python train.py --head_dim=64 --norm_eps=1e-06 --init="normal" --init_std_up=0.0127 --lr_mult_o=0.755 --beta2=0.99 --lr_head=0.00383 --seq_len=384
Each number is 200 + 20 x the weight over its row's rms, rounded and kept within 0 to 999. Layers, rows and columns count from 0. The size before them is the row's rms in percent of the matrix's.

# up: layer 2 MLP up, 2048x768, rms 0.0802, rows 1383-1400, columns 128-255
# down: layer 2 MLP down (transposed), 2048x768, rms 0.0766, rows 1383-1400, columns 128-255
# gate: layer 2 MLP gate, 2048x768, rms 0.0775, rows 1384-1401, columns 128-255
up1383,088,200,175,167,214,194,184,182,230,201,179,208,210,184,173,204,220,220,208,180,224,177,158,218,175,207,220,191,213,237,237,177,211,220,187,193,203,194,210,217,211,232,211,194,190,160,204,208,212,208,186,195,197,193,228,210,176,232,213,208,199,187,220,174,189,231,189,186,214,197,190,146,221,181,213,208,182,211,232,206,192,187,225,188,216,202,212,188,176,214,205,228,204,213,221,179,195,218,181,204,175,196,201,212,173,178,204,194,223,185,173,218,204,205,187,177,214,192,178,239,176,210,210,244,202,194,208,243,137
down1383,094,216,231,191,178,183,215,201,215,181,167,188,188,189,208,210,224,228,197,202,191,208,187,193,229,213,199,216,180,227,201,202,212,205,211,165,184,218,234,219,180,190,179,205,214,180,221,195,175,177,177,230,196,199,208,179,270,197,207,172,206,222,204,204,169,206,227,222,204,208,200,234,178,198,193,213,193,187,212,220,248,201,207,202,211,252,233,230,171,207,188,186,203,169,221,202,212,223,172,187,198,214,197,206,236,181,198,193,221,192,215,176,204,227,194,215,188,209,158,193,221,224,177,203,214,217,209,209,220
gate1384,132,146,190,196,217,195,185,187,193,213,197,183,199,203,190,203,208,196,243,205,185,195,218,205,200,228,170,165,186,235,251,209,223,189,196,195,203,202,201,203,212,209,227,196,215,188,183,177,175,197,190,166,199,232,208,181,192,207,219,182,216,180,161,190,208,217,184,172,201,214,234,213,186,236,192,225,221,234,220,192,167,202,177,188,213,184,218,136,205,224,218,221,197,207,224,204,243,224,231,187,195,196,175,197,197,191,175,192,176,163,184,192,188,189,193,182,231,219,163,214,213,233,212,207,201,211,209,226,190
up1384,131,208,183,186,196,207,168,172,183,190,195,208,213,178,191,224,211,207,188,241,189,197,194,225,198,196,197,186,170,183,204,191,184,222,239,183,190,179,194,172,194,216,165,211,177,208,177,180,219,195,193,239,176,198,193,220,196,162,175,217,253,190,217,197,189,184,164,156,190,183,207,216,190,225,218,180,184,204,183,233,205,205,213,200,180,228,199,215,179,211,205,195,226,190,202,192,164,171,210,196,194,188,211,211,181,209,224,211,204,194,211,219,183,201,205,197,186,209,207,173,222,221,235,191,211,157,206,188,197
down1384,099,233,198,201,189,199,203,223,192,211,172,185,219,203,208,174,195,194,207,229,162,197,224,185,190,235,210,184,202,206,213,186,183,224,208,212,189,199,212,218,204,204,199,221,185,220,207,229,207,197,198,203,226,201,218,196,209,195,231,198,223,179,218,183,200,188,200,169,209,192,209,210,217,196,177,217,221,219,188,175,206,191,173,185,213,215,203,214,211,189,185,189,201,224,228,171,160,191,179,196,185,198,203,225,213,207,172,218,197,203,224,183,232,196,188,211,245,198,205,164,209,208,180,165,203,223,186,210,194
gate1385,100,228,226,231,184,197,210,216,184,172,210,165,179,206,190,234,158,190,224,176,210,204,211,174,198,208,216,163,201,209,234,170,220,217,195,207,229,189,201,230,219,220,188,178,195,231,227,178,184,220,182,212,184,224,191,166,211,173,212,187,205,207,176,214,226,222,190,168,186,194,227,196,169,200,219,189,188,199,194,209,155,203,201,210,208,186,170,221,140,219,215,182,203,197,187,240,188,190,239,194,171,206,200,211,194,203,209,222,208,181,200,166,171,181,189,194,189,197,217,208,242,224,157,190,158,183,187,207,231
up1385,096,196,193,197,170,182,201,161,220,204,189,233,208,201,198,203,256,229,186,239,216,210,186,213,204,213,226,190,179,195,154,197,198,193,205,184,188,216,177,209,200,194,225,176,195,215,180,190,238,176,223,145,237,175,170,213,172,180,195,192,210,221,231,195,200,211,192,183,202,213,172,224,217,208,200,221,219,160,183,180,206,197,195,218,196,209,210,182,197,227,207,191,177,214,191,199,185,214,179,199,235,174,205,204,232,205,220,197,197,201,209,209,216,219,165,198,181,198,202,226,196,188,195,200,190,226,186,195,193
down1385,095,174,208,210,199,213,204,175,199,194,204,216,185,189,215,244,193,215,173,187,198,207,195,214,208,194,208,190,184,187,150,181,213,206,190,207,226,211,187,207,179,215,193,205,182,200,210,214,206,192,194,218,197,201,194,217,215,191,218,167,212,205,206,225,155,173,150,178,221,190,210,201,216,207,200,198,195,222,176,207,229,177,222,209,226,186,190,178,163,195,226,187,209,186,177,190,202,222,218,194,209,200,200,227,221,209,170,169,186,204,213,200,183,187,168,184,207,211,152,210,216,193,189,178,183,225,198,184,186
gate1386,092,199,179,203,227,163,214,230,205,197,202,195,198,227,189,196,190,203,188,206,230,181,194,176,214,188,167,186,188,156,202,197,188,205,200,182,211,180,247,197,209,194,192,222,200,207,183,210,194,198,201,195,186,203,226,175,189,202,191,213,226,208,196,200,209,194,196,181,201,198,196,177,202,167,226,188,182,191,194,213,222,197,170,199,193,228,187,180,221,192,204,162,210,177,208,202,218,207,183,180,216,196,229,222,181,197,199,218,186,200,201,207,187,197,208,190,179,197,181,265,189,151,204,162,198,224,168,183,185
up1386,101,201,208,192,170,205,209,191,225,204,192,198,237,195,247,188,207,165,212,188,174,191,243,236,192,178,217,200,218,212,203,198,222,200,211,193,179,171,204,155,185,203,209,224,182,226,216,160,182,205,187,177,200,193,204,229,219,201,216,193,189,224,206,171,200,214,171,205,160,231,193,205,194,193,205,235,218,211,215,172,184,207,213,215,162,174,192,180,219,207,208,213,195,207,164,213,184,231,215,197,196,196,205,188,221,200,225,236,174,160,203,196,178,216,192,229,204,229,210,185,216,180,180,210,235,222,188,176,190
down1386,104,168,193,182,221,206,232,211,170,233,152,209,204,225,194,175,224,170,206,191,213,215,188,223,194,200,171,185,191,182,182,219,219,200,211,210,182,194,171,175,214,211,184,224,215,185,193,222,168,187,171,216,237,160,237,196,182,194,181,187,197,249,199,219,200,209,169,177,201,183,228,174,194,158,191,212,216,185,233,218,179,215,190,210,198,223,203,212,214,214,196,201,169,186,192,222,163,201,183,172,229,171,196,197,196,220,221,219,181,198,180,213,202,215,201,229,179,165,186,215,218,211,200,206,230,212,181,153,195
gate1387,104,236,159,234,203,211,211,216,204,202,166,171,142,201,214,201,173,232,201,222,180,198,201,202,200,205,183,176,179,172,196,154,201,185,173,208,209,227,212,193,195,212,182,212,227,181,185,182,168,190,215,175,214,183,201,184,211,195,176,189,201,245,237,202,202,224,193,217,207,176,195,194,206,184,183,193,173,215,214,204,179,219,210,198,237,220,190,204,171,220,188,199,215,207,184,193,174,174,192,168,217,205,198,231,196,184,207,177,196,205,240,189,224,188,137,229,191,236,193,229,214,244,220,203,218,247,167,162,177
up1387,092,184,180,196,213,211,209,194,176,224,207,198,197,198,203,203,187,168,207,175,169,234,221,181,172,194,193,212,189,222,193,180,184,180,233,195,199,195,208,218,222,180,220,217,219,176,200,204,201,191,180,219,180,189,190,216,193,241,184,183,201,207,228,234,155,208,216,213,215,226,217,222,182,223,200,207,175,199,204,222,220,228,208,173,167,236,216,200,226,218,189,218,209,183,194,185,176,171,206,217,211,242,168,200,217,270,216,194,188,221,214,182,200,203,202,165,179,204,223,196,220,186,191,206,168,196,234,171,167
down1387,094,186,222,226,202,178,184,184,186,195,214,205,201,202,219,209,166,220,204,220,216,194,199,204,224,202,193,211,190,224,172,154,216,220,196,206,202,210,226,188,214,212,200,234,207,170,207,219,188,200,217,212,199,231,213,225,192,227,165,192,186,231,152,218,196,240,220,190,261,178,197,221,164,235,212,230,169,188,226,216,237,199,199,230,200,215,217,173,200,196,207,209,210,196,196,190,151,186,199,202,241,208,174,195,223,192,219,202,186,210,197,167,168,207,188,226,230,187,179,174,182,198,186,206,193,187,219,167,198
gate1388,101,162,187,194,212,188,189,219,186,196,185,168,195,230,201,160,201,201,188,200,203,182,181,171,202,201,208,219,204,236,199,193,201,231,177,192,218,175,207,188,194,193,201,185,180,210,190,188,211,173,192,189,211,194,239,224,189,225,198,204,167,200,180,228,176,184,185,229,215,208,218,230,184,198,211,183,207,200,201,215,202,229,194,184,187,191,208,177,210,197,188,198,219,185,208,227,222,189,211,239,227,244,200,169,186,230,161,169,211,196,199,190,232,222,188,186,168,193,199,218,227,216,202,163,186,205,187,166,192
up1388,088,241,218,211,187,181,190,201,186,165,199,254,188,211,193,209,191,214,190,194,202,193,190,210,195,228,194,200,184,161,180,198,220,181,207,156,195,215,173,177,166,172,185,190,228,199,216,199,194,205,195,185,218,208,184,204,199,170,183,199,203,241,199,171,203,189,220,148,182,206,188,199,195,199,192,202,194,187,192,176,201,176,197,186,191,177,223,202,213,197,162,181,198,220,186,196,180,152,225,178,195,192,217,178,247,184,229,178,204,194,205,176,162,160,217,219,193,206,179,198,196,203,238,206,233,230,224,192,188
down1388,094,174,200,224,230,214,190,206,199,208,214,171,201,179,188,223,207,208,222,181,201,183,207,252,189,217,202,203,188,168,214,179,200,238,207,207,226,181,220,167,183,191,193,181,246,194,190,186,205,244,217,187,172,178,205,189,197,186,214,206,194,247,217,205,229,205,194,190,224,191,208,174,190,208,191,187,191,194,240,223,191,177,204,197,180,186,205,194,243,162,183,194,191,194,189,169,194,209,224,205,200,174,175,243,186,208,201,170,191,197,199,186,214,205,222,175,172,199,204,246,195,228,218,192,176,214,188,172,210
gate1389,098,176,192,183,206,194,166,191,200,196,181,203,194,170,204,187,234,232,214,176,228,196,198,190,216,188,207,199,174,193,232,206,217,160,203,182,203,196,219,166,218,215,204,169,165,186,217,170,224,197,202,181,214,228,226,200,197,187,169,204,193,178,210,193,179,197,214,195,215,192,195,167,191,189,192,187,208,181,200,189,191,213,176,211,199,184,207,189,191,209,206,203,175,220,207,218,193,184,197,201,227,209,222,185,201,194,202,192,199,193,157,209,191,211,217,219,192,210,190,182,209,203,217,244,189,161,181,184,208
up1389,099,227,187,184,254,212,216,191,221,222,165,198,212,205,186,213,203,218,196,189,204,159,209,188,233,216,199,208,209,195,208,222,236,228,196,208,181,219,207,180,192,174,193,217,190,221,196,207,182,202,172,198,225,223,201,204,216,219,192,206,188,236,237,216,195,155,167,235,182,220,214,224,205,183,213,211,207,192,193,211,225,199,222,197,217,209,198,184,199,184,167,227,184,238,223,194,263,204,231,240,204,191,214,172,186,228,191,183,193,201,191,195,218,147,202,184,219,203,224,205,190,174,187,198,215,222,201,182,206
down1389,102,207,205,168,184,207,197,197,186,207,168,202,176,218,185,213,203,183,229,184,195,151,198,207,182,223,208,181,208,207,217,195,204,185,162,218,189,220,204,193,154,169,224,187,143,201,177,194,201,223,210,197,234,204,231,227,245,238,182,227,192,223,198,201,208,172,185,198,179,212,218,216,215,180,224,187,195,193,198,183,238,190,226,186,207,207,173,195,186,186,174,200,209,212,207,215,221,191,245,185,202,230,238,198,219,259,223,192,186,196,201,181,218,179,201,223,213,210,195,186,170,197,191,212,203,227,225,230,190
gate1390,093,202,168,211,174,199,217,188,187,201,215,197,197,229,179,206,203,217,204,152,204,217,217,194,206,203,194,227,206,190,216,232,192,194,201,197,185,212,193,188,205,226,196,215,226,203,207,191,172,219,226,214,190,196,223,216,216,182,209,229,241,220,240,157,211,204,212,185,199,189,207,203,211,203,208,168,183,215,195,211,220,203,178,199,180,189,222,194,195,221,214,192,168,221,203,184,204,176,213,188,219,191,187,199,225,208,176,208,219,204,203,231,184,202,182,213,227,220,184,216,227,193,193,179,180,212,203,208,202
up1390,091,192,201,196,170,210,194,247,191,197,225,205,191,180,164,189,190,206,186,205,183,207,195,217,205,171,219,236,212,182,210,219,191,209,202,190,184,185,177,174,186,206,215,193,173,203,183,161,144,196,215,178,209,228,171,221,226,143,209,194,213,217,225,199,203,181,224,204,201,177,194,189,190,183,207,221,227,221,178,198,224,194,183,216,233,181,212,213,192,260,208,219,166,206,184,213,203,215,213,201,188,180,179,207,252,205,182,175,194,216,197,230,201,220,192,181,200,178,216,218,224,203,176,186,178,208,221,206,213
down1390,091,197,195,196,181,207,164,230,224,187,202,200,179,129,183,228,207,190,218,178,174,185,190,183,187,196,235,221,205,177,202,197,182,185,185,199,200,172,192,185,165,209,190,190,178,212,178,201,169,203,227,203,171,223,184,196,221,173,187,202,221,184,229,202,219,219,190,181,206,164,159,200,170,199,199,251,227,219,220,221,216,179,181,214,218,182,217,183,202,252,231,199,169,227,166,216,201,173,194,214,211,187,192,203,184,183,212,164,198,180,193,214,218,238,212,222,201,173,204,196,237,184,197,207,171,208,200,206,222
gate1391,105,169,162,191,202,200,186,231,209,185,214,174,229,216,195,176,167,176,220,202,214,185,226,186,201,206,214,195,178,192,201,213,195,233,206,200,206,244,207,204,197,173,214,177,221,208,186,209,193,199,202,202,213,177,225,173,203,178,201,150,178,211,211,195,187,207,210,207,168,232,198,181,220,201,187,205,178,163,155,187,201,196,178,231,203,201,183,195,204,194,197,205,173,217,198,201,180,161,182,194,223,223,184,171,240,242,205,203,208,207,211,195,205,223,184,197,217,189,209,228,155,208,236,200,196,203,180,192,233
up1391,098,230,186,233,196,187,223,188,207,207,161,198,205,173,222,186,185,197,216,157,202,209,247,223,212,225,209,179,177,173,182,167,185,234,193,201,218,167,203,215,214,198,196,231,228,202,183,152,199,196,208,209,208,192,211,231,246,197,161,158,189,197,166,188,202,183,204,193,207,187,216,197,208,205,170,211,191,194,214,199,233,168,188,173,256,192,232,201,218,218,183,200,169,200,176,201,182,223,200,198,202,186,188,209,217,210,231,225,183,179,203,206,164,239,168,226,193,193,190,163,219,196,163,234,217,177,174,155,212
down1391,104,211,211,180,177,184,175,217,186,174,171,214,183,196,180,182,203,211,180,181,196,215,209,174,202,232,212,214,218,220,196,200,201,201,206,221,199,183,185,198,197,227,201,204,204,211,190,197,210,199,212,195,207,193,210,197,192,214,242,173,190,200,206,220,213,237,218,200,184,213,237,194,201,205,203,221,169,213,181,204,219,164,187,189,174,229,183,178,207,211,174,252,182,179,202,205,196,237,190,194,217,228,222,190,204,206,202,197,195,228,198,158,171,191,218,217,205,177,197,190,222,180,166,208,221,163,169,218,199
gate1392,090,249,176,189,180,199,224,206,205,222,219,211,210,178,206,199,172,210,176,184,188,199,176,169,218,222,193,201,192,146,173,197,207,210,179,209,225,188,172,205,157,193,198,188,201,247,218,246,220,167,162,198,212,207,188,174,258,218,183,194,198,200,201,177,175,187,208,166,225,246,175,174,244,210,195,204,230,221,261,198,210,221,193,198,194,181,182,211,160,268,204,210,234,213,202,201,215,198,180,206,228,169,218,201,201,181,207,183,202,210,208,192,183,201,225,169,184,185,229,131,205,212,192,191,190,213,229,225,209
up1392,092,186,174,180,204,204,193,207,223,232,226,206,245,210,202,220,195,203,218,188,224,201,191,225,212,194,219,191,184,190,183,201,190,191,226,213,252,215,231,196,199,194,200,194,197,195,191,210,200,200,206,159,197,200,214,209,209,174,222,200,192,238,212,191,155,181,200,217,197,222,202,195,201,228,203,194,215,187,208,207,216,195,221,214,233,213,210,205,213,200,177,189,206,199,214,183,206,175,199,207,172,189,206,197,171,177,206,192,200,225,241,198,200,195,177,197,201,207,205,170,156,213,180,207,202,197,220,231,227
down1392,101,211,202,168,155,191,236,242,171,194,219,170,214,174,179,182,197,201,226,193,199,201,180,162,208,219,172,212,216,181,196,202,182,203,191,205,194,173,186,179,192,213,184,178,223,218,205,209,201,194,213,211,216,172,195,211,221,170,194,210,198,209,200,184,200,208,213,136,167,181,220,191,205,207,169,201,212,206,207,219,218,223,235,177,182,219,179,207,200,199,181,207,219,204,232,196,243,190,217,222,224,204,197,170,207,205,239,214,203,167,197,175,207,179,203,227,210,200,219,207,218,197,192,185,199,204,206,210,212
gate1393,102,190,172,218,169,185,209,206,209,156,203,217,223,186,214,195,164,188,213,208,180,219,172,209,189,207,182,222,202,161,188,178,164,218,158,186,175,218,151,196,220,197,223,182,203,228,195,238,163,215,227,221,218,216,225,177,199,176,204,199,198,223,227,225,181,227,186,192,228,175,168,216,225,223,199,194,195,195,159,170,180,244,201,190,218,172,217,197,181,199,186,222,211,233,229,187,193,201,217,237,194,246,193,201,184,191,191,178,184,227,202,174,202,181,183,207,181,180,266,180,214,199,197,192,218,203,222,217,190
up1393,099,223,238,183,206,215,165,191,217,200,233,191,202,250,165,187,207,197,203,207,197,210,228,214,208,207,206,194,190,210,237,201,252,213,194,205,206,218,245,219,178,203,188,192,193,186,213,175,222,190,181,162,203,196,167,164,216,188,221,197,188,173,187,205,173,222,195,197,203,192,203,198,187,191,196,154,184,213,236,202,222,217,213,218,211,206,171,191,183,189,192,215,187,195,175,192,237,200,192,204,177,190,231,191,187,188,199,204,212,194,209,232,167,214,207,191,179,206,176,215,181,220,200,209,192,198,182,190,223
down1393,104,185,171,186,212,199,226,217,216,255,196,200,188,196,204,190,214,189,226,162,183,178,186,242,228,200,186,212,180,175,220,208,221,207,198,183,205,177,216,165,209,209,192,242,207,215,199,237,204,213,191,209,216,216,198,198,218,203,227,191,235,222,205,221,204,221,185,206,227,175,192,236,199,186,192,167,177,210,213,198,212,228,227,198,207,191,182,211,178,184,212,236,192,244,193,186,197,199,212,172,152,174,244,222,190,184,229,204,183,201,225,171,179,223,275,171,191,209,228,191,161,205,207,182,197,186,192,181,191
gate1394,114,192,229,205,177,221,201,210,213,201,173,180,212,157,167,174,201,208,199,201,230,225,247,213,170,189,207,152,195,204,203,205,177,193,187,212,208,194,170,211,181,214,195,258,196,247,213,193,177,196,218,221,185,173,191,189,210,185,200,200,227,189,199,186,168,203,202,194,192,215,205,177,165,231,202,182,209,174,208,205,215,203,196,246,198,203,179,219,205,206,180,202,210,188,193,175,186,175,166,207,200,213,147,171,171,217,222,219,237,201,221,207,202,187,194,195,199,190,199,237,232,186,205,191,205,185,183,201,223
up1394,109,196,205,179,231,210,211,153,190,217,194,201,188,183,155,183,204,194,199,243,201,197,201,199,188,177,217,161,185,222,207,194,187,221,196,199,185,165,208,163,213,226,231,192,179,205,239,210,237,191,195,221,215,188,194,184,141,203,213,158,222,207,181,180,206,206,202,184,237,178,242,188,208,206,218,209,220,209,155,190,214,164,209,194,205,229,208,184,174,194,222,186,217,168,206,184,230,214,154,208,215,200,234,197,208,229,198,204,206,179,210,201,204,220,176,185,220,229,209,215,215,167,233,231,226,187,202,218,185
down1394,100,219,205,212,234,190,189,202,185,205,208,208,164,161,165,242,212,241,248,209,206,168,227,217,189,185,229,197,215,219,210,196,200,183,205,237,195,224,241,199,195,209,203,209,183,218,166,205,197,174,212,177,210,213,220,210,227,190,202,204,194,224,197,193,202,187,213,238,184,189,202,178,219,168,213,195,219,162,188,198,214,163,162,198,184,179,186,222,204,183,181,219,200,195,179,175,211,203,189,172,208,230,229,207,221,190,216,208,173,177,183,179,197,220,193,172,177,178,196,186,197,158,193,178,187,245,199,197,189
gate1395,100,180,189,163,223,168,186,182,171,161,191,211,165,238,189,225,175,133,200,233,223,203,188,191,214,183,175,192,220,203,201,168,199,212,212,204,189,211,187,203,199,185,216,202,150,206,204,224,220,150,208,189,217,199,226,230,190,210,187,193,164,187,221,212,189,219,208,223,187,207,239,170,182,239,208,205,197,172,172,214,202,182,195,206,182,180,205,201,207,211,161,207,220,183,186,208,215,214,197,178,192,186,220,224,212,225,173,207,189,183,215,179,201,200,180,222,211,194,201,199,172,159,211,166,187,226,185,186,199
up1395,093,173,219,191,174,201,202,179,177,204,201,214,182,204,184,163,198,241,199,158,168,190,216,188,161,206,215,156,179,211,171,222,216,184,238,176,176,156,186,189,205,206,223,181,235,205,174,186,204,217,208,202,195,191,208,182,205,176,206,196,222,193,202,203,201,181,165,170,223,193,207,201,211,168,198,231,185,231,207,200,198,205,191,193,190,207,174,194,182,162,213,215,193,223,233,206,183,179,204,233,184,220,187,191,208,176,198,192,215,173,200,209,197,226,195,188,205,214,221,175,219,229,194,201,245,201,207,183,216
down1395,096,214,225,175,206,228,211,213,165,185,223,235,182,200,183,168,222,206,190,182,200,253,198,212,188,222,230,202,188,244,166,176,238,201,203,200,186,206,206,226,201,244,217,193,183,199,214,201,216,200,188,224,196,184,201,215,211,198,187,155,207,225,214,230,211,191,200,195,210,223,213,232,198,184,183,216,189,199,209,223,191,157,201,219,221,184,199,239,187,205,192,190,204,218,238,219,233,169,203,178,183,206,223,209,197,204,179,219,205,168,198,171,201,202,238,200,184,203,218,210,206,221,191,220,183,214,183,205,219
gate1396,097,204,194,186,171,214,196,200,228,219,192,181,167,210,177,214,187,167,194,229,205,206,185,200,183,204,193,198,189,180,170,176,203,192,218,223,204,213,184,194,201,157,182,208,197,192,257,219,199,194,177,213,208,190,194,205,192,189,208,221,209,207,204,227,171,215,207,204,204,262,199,209,208,218,201,182,197,218,234,194,196,248,208,213,216,195,212,177,189,194,175,189,225,176,214,221,200,195,195,227,189,200,183,225,147,172,168,157,185,212,200,184,180,201,189,199,236,212,202,197,203,179,208,182,191,201,192,211,180
up1396,090,209,191,207,191,187,207,213,198,189,182,194,230,212,164,203,189,206,189,192,198,203,199,229,239,217,217,208,182,183,179,222,195,238,227,214,205,211,185,181,212,227,159,200,229,168,232,212,204,208,215,211,205,208,194,192,188,179,167,212,200,216,203,172,205,220,203,207,213,196,187,188,187,176,179,208,167,187,180,201,193,180,198,197,218,206,195,199,170,195,184,163,200,178,169,191,230,235,188,192,197,239,224,176,242,176,210,215,183,228,227,210,186,186,214,214,181,210,215,198,199,213,213,227,202,182,206,167,194
down1396,092,169,224,216,194,201,183,227,235,214,213,186,198,229,151,241,212,202,183,193,249,196,243,181,203,222,201,198,185,165,146,252,178,187,190,185,226,185,228,196,206,209,194,200,238,213,237,180,205,202,191,200,220,190,241,202,204,180,178,184,179,204,192,182,205,206,206,197,167,199,191,208,180,201,227,188,170,182,203,197,216,202,194,177,236,166,218,204,151,161,183,172,208,212,196,203,210,212,181,197,186,172,169,198,244,185,188,215,203,224,193,204,187,203,186,226,198,183,158,194,182,189,205,202,188,192,194,189,161
gate1397,098,197,184,177,206,241,186,211,195,174,187,206,188,161,189,238,177,183,215,203,218,223,202,189,241,214,173,195,181,199,183,184,220,201,221,174,224,205,217,181,213,165,204,198,190,238,205,194,199,211,213,195,221,179,211,194,192,177,213,182,167,200,142,178,196,203,202,192,196,223,203,205,200,203,197,206,208,218,180,192,220,191,199,227,205,212,198,236,221,223,154,182,197,201,202,240,222,195,196,189,218,227,233,199,235,226,234,207,190,211,214,229,180,195,219,197,149,208,196,215,217,217,205,211,223,247,196,207,185
up1397,087,169,192,202,186,207,195,176,214,196,189,161,196,213,225,192,200,191,181,231,220,187,184,187,222,240,176,221,202,239,232,196,216,204,205,194,222,171,206,219,238,166,213,193,188,207,194,195,199,227,226,203,218,179,185,196,183,207,223,160,193,185,185,188,193,223,211,205,196,213,174,212,217,217,202,193,208,229,190,181,238,193,172,205,245,206,198,224,184,189,178,213,178,183,171,193,200,196,209,150,230,195,171,206,204,222,241,205,211,243,200,230,183,206,208,177,147,199,213,232,216,218,182,267,184,223,218,220,219
down1397,095,208,221,226,243,211,170,197,215,216,198,209,190,213,229,216,221,205,209,184,202,179,166,172,187,191,204,191,205,229,220,195,211,222,217,235,216,179,167,215,179,190,178,190,217,176,188,183,213,219,174,199,187,194,176,193,196,196,187,192,207,190,227,200,169,190,194,189,213,199,222,196,167,170,216,174,196,219,186,244,201,190,215,203,201,196,212,188,189,189,189,227,201,186,198,190,214,186,199,182,198,210,209,176,176,185,198,159,205,192,191,184,213,208,199,217,218,211,194,193,184,223,194,267,186,222,214,236,205
gate1398,092,205,165,152,205,185,229,210,211,170,211,193,206,171,167,195,242,201,184,171,217,203,219,197,220,212,251,181,212,195,134,151,223,219,190,193,170,197,186,193,195,226,220,231,143,189,202,186,194,217,225,210,210,192,192,169,210,177,188,179,196,193,199,197,188,171,203,226,204,199,181,226,169,251,216,190,186,171,169,232,187,186,204,199,175,205,194,233,202,163,166,202,215,203,233,228,215,204,219,215,195,239,196,212,179,184,218,186,187,170,215,253,201,233,208,181,204,237,209,210,203,160,188,198,167,201,202,227,196
up1398,094,179,208,224,215,216,201,192,170,201,208,250,195,164,237,205,191,228,204,223,166,206,211,199,212,238,166,193,219,210,262,190,162,207,208,161,178,193,221,182,178,188,247,204,212,194,221,189,164,176,173,193,192,216,208,176,223,209,216,195,203,202,230,208,175,218,195,189,227,203,207,216,198,192,157,161,217,221,188,176,182,172,185,213,193,181,208,208,194,240,196,225,216,238,213,199,201,190,185,215,212,202,191,208,207,195,222,210,178,172,183,188,159,183,197,200,189,204,199,166,205,203,206,188,189,194,185,188,194
down1398,099,166,163,214,222,186,193,190,197,200,199,232,203,202,198,201,180,189,185,182,197,195,188,211,210,188,215,203,195,212,207,179,214,194,225,187,212,206,211,172,183,197,218,204,206,197,226,174,167,170,205,231,187,202,203,181,215,174,231,193,202,221,235,183,169,206,193,224,222,244,219,207,195,210,160,186,211,226,229,213,192,190,197,189,227,192,195,214,213,186,198,231,205,219,177,204,200,198,220,202,205,205,204,208,208,183,219,194,211,221,217,162,184,169,193,194,219,190,195,208,223,179,240,188,196,195,172,196,210
gate1399,108,179,204,224,204,213,178,189,202,236,162,211,207,221,224,182,231,187,201,188,175,201,227,174,204,202,208,162,183,226,197,197,191,244,184,175,200,173,197,240,221,197,192,189,143,217,215,191,223,198,210,178,247,202,218,204,194,209,190,186,199,210,235,228,220,157,191,203,180,216,213,168,210,198,191,217,214,148,197,208,214,207,168,196,201,183,202,155,235,202,191,229,200,216,198,224,161,217,196,186,223,176,202,190,212,161,183,217,217,197,178,231,236,211,201,215,244,196,222,195,179,226,207,193,175,200,189,196,194
up1399,102,179,250,175,202,174,251,231,239,219,208,178,199,185,180,182,229,180,200,193,216,232,204,202,196,203,183,175,194,177,185,211,197,189,199,199,209,219,189,183,167,188,164,218,234,191,183,243,159,213,214,182,197,230,185,216,202,184,219,238,187,219,162,182,204,224,213,207,224,187,188,226,186,209,186,198,220,265,227,209,204,190,218,179,224,191,214,205,190,199,207,209,186,190,198,191,215,213,216,199,215,204,195,201,183,236,200,160,196,220,221,185,210,183,190,219,146,228,177,173,237,174,224,232,162,177,195,191,160
down1399,108,170,221,193,192,194,160,191,201,222,164,184,178,209,215,205,225,195,188,206,191,212,215,175,241,167,166,214,183,218,190,180,207,186,155,161,202,179,220,215,191,202,212,224,170,203,197,190,215,196,228,244,204,199,232,174,211,214,180,179,226,219,175,208,201,195,142,192,219,227,202,222,210,221,197,210,218,185,202,176,183,177,150,192,207,186,212,177,212,213,206,204,184,226,175,236,211,197,210,203,191,213,211,172,224,183,205,207,193,214,176,184,194,207,208,182,234,167,177,174,210,170,202,196,176,189,205,185,190
gate1400,101,221,195,197,227,177,160,203,217,160,217,244,200,190,196,191,193,190,199,193,164,219,214,206,194,195,198,214,179,185,217,183,187,195,185,170,220,195,177,192,222,216,226,211,176,178,227,209,190,203,203,185,195,204,240,178,207,199,171,214,227,200,216,239,191,225,196,195,226,201,217,212,211,207,222,203,216,197,244,195,204,215,188,190,216,218,226,189,167,234,183,222,208,178,226,223,204,226,198,219,214,236,204,216,220,197,207,203,206,209,195,198,195,186,174,188,213,223,209,215,192,239,188,178,236,179,216,227,186
up1400,098,219,189,220,190,228,184,201,229,197,200,181,179,184,203,198,222,195,223,211,223,233,195,169,201,207,230,183,191,215,180,158,163,230,198,190,257,178,229,208,209,185,180,223,182,187,214,197,237,205,225,220,212,187,161,197,188,181,169,198,208,204,205,191,210,184,210,204,216,210,202,191,172,184,207,169,202,191,205,187,194,193,247,196,190,185,206,198,221,185,172,195,193,202,193,204,178,193,185,186,168,209,228,192,202,206,195,225,211,211,235,203,192,192,169,216,183,272,205,203,181,223,188,223,186,200,235,200,169
down1400,098,187,201,226,215,189,179,213,175,199,193,201,176,226,210,142,226,182,189,217,245,197,224,223,205,204,242,228,179,218,202,188,199,204,177,223,157,216,193,197,190,210,232,198,176,235,210,182,203,155,224,206,208,180,200,208,174,206,176,201,203,188,240,221,178,196,185,194,166,212,211,205,186,200,200,248,237,195,236,216,173,246,232,196,207,192,220,207,210,207,189,201,173,199,228,225,206,203,205,221,184,219,206,211,201,210,190,208,163,232,233,192,208,214,179,202,176,165,218,190,159,212,198,221,220,139,243,209,183
gate1401,114,179,166,214,219,209,191,158,213,215,231,184,190,207,224,206,209,176,185,208,216,193,222,193,169,211,197,203,195,160,231,226,163,259,196,191,224,204,253,192,189,221,188,178,217,221,184,214,205,189,193,216,172,201,238,187,166,196,210,193,208,206,182,195,190,193,206,201,221,259,212,206,211,200,166,211,178,205,161,200,192,198,203,186,181,186,238,223,205,227,225,204,251,181,191,207,181,196,188,204,181,207,161,206,217,210,220,181,170,195,214,191,202,210,179,181,208,176,215,190,211,183,187,195,197,200,248,175,180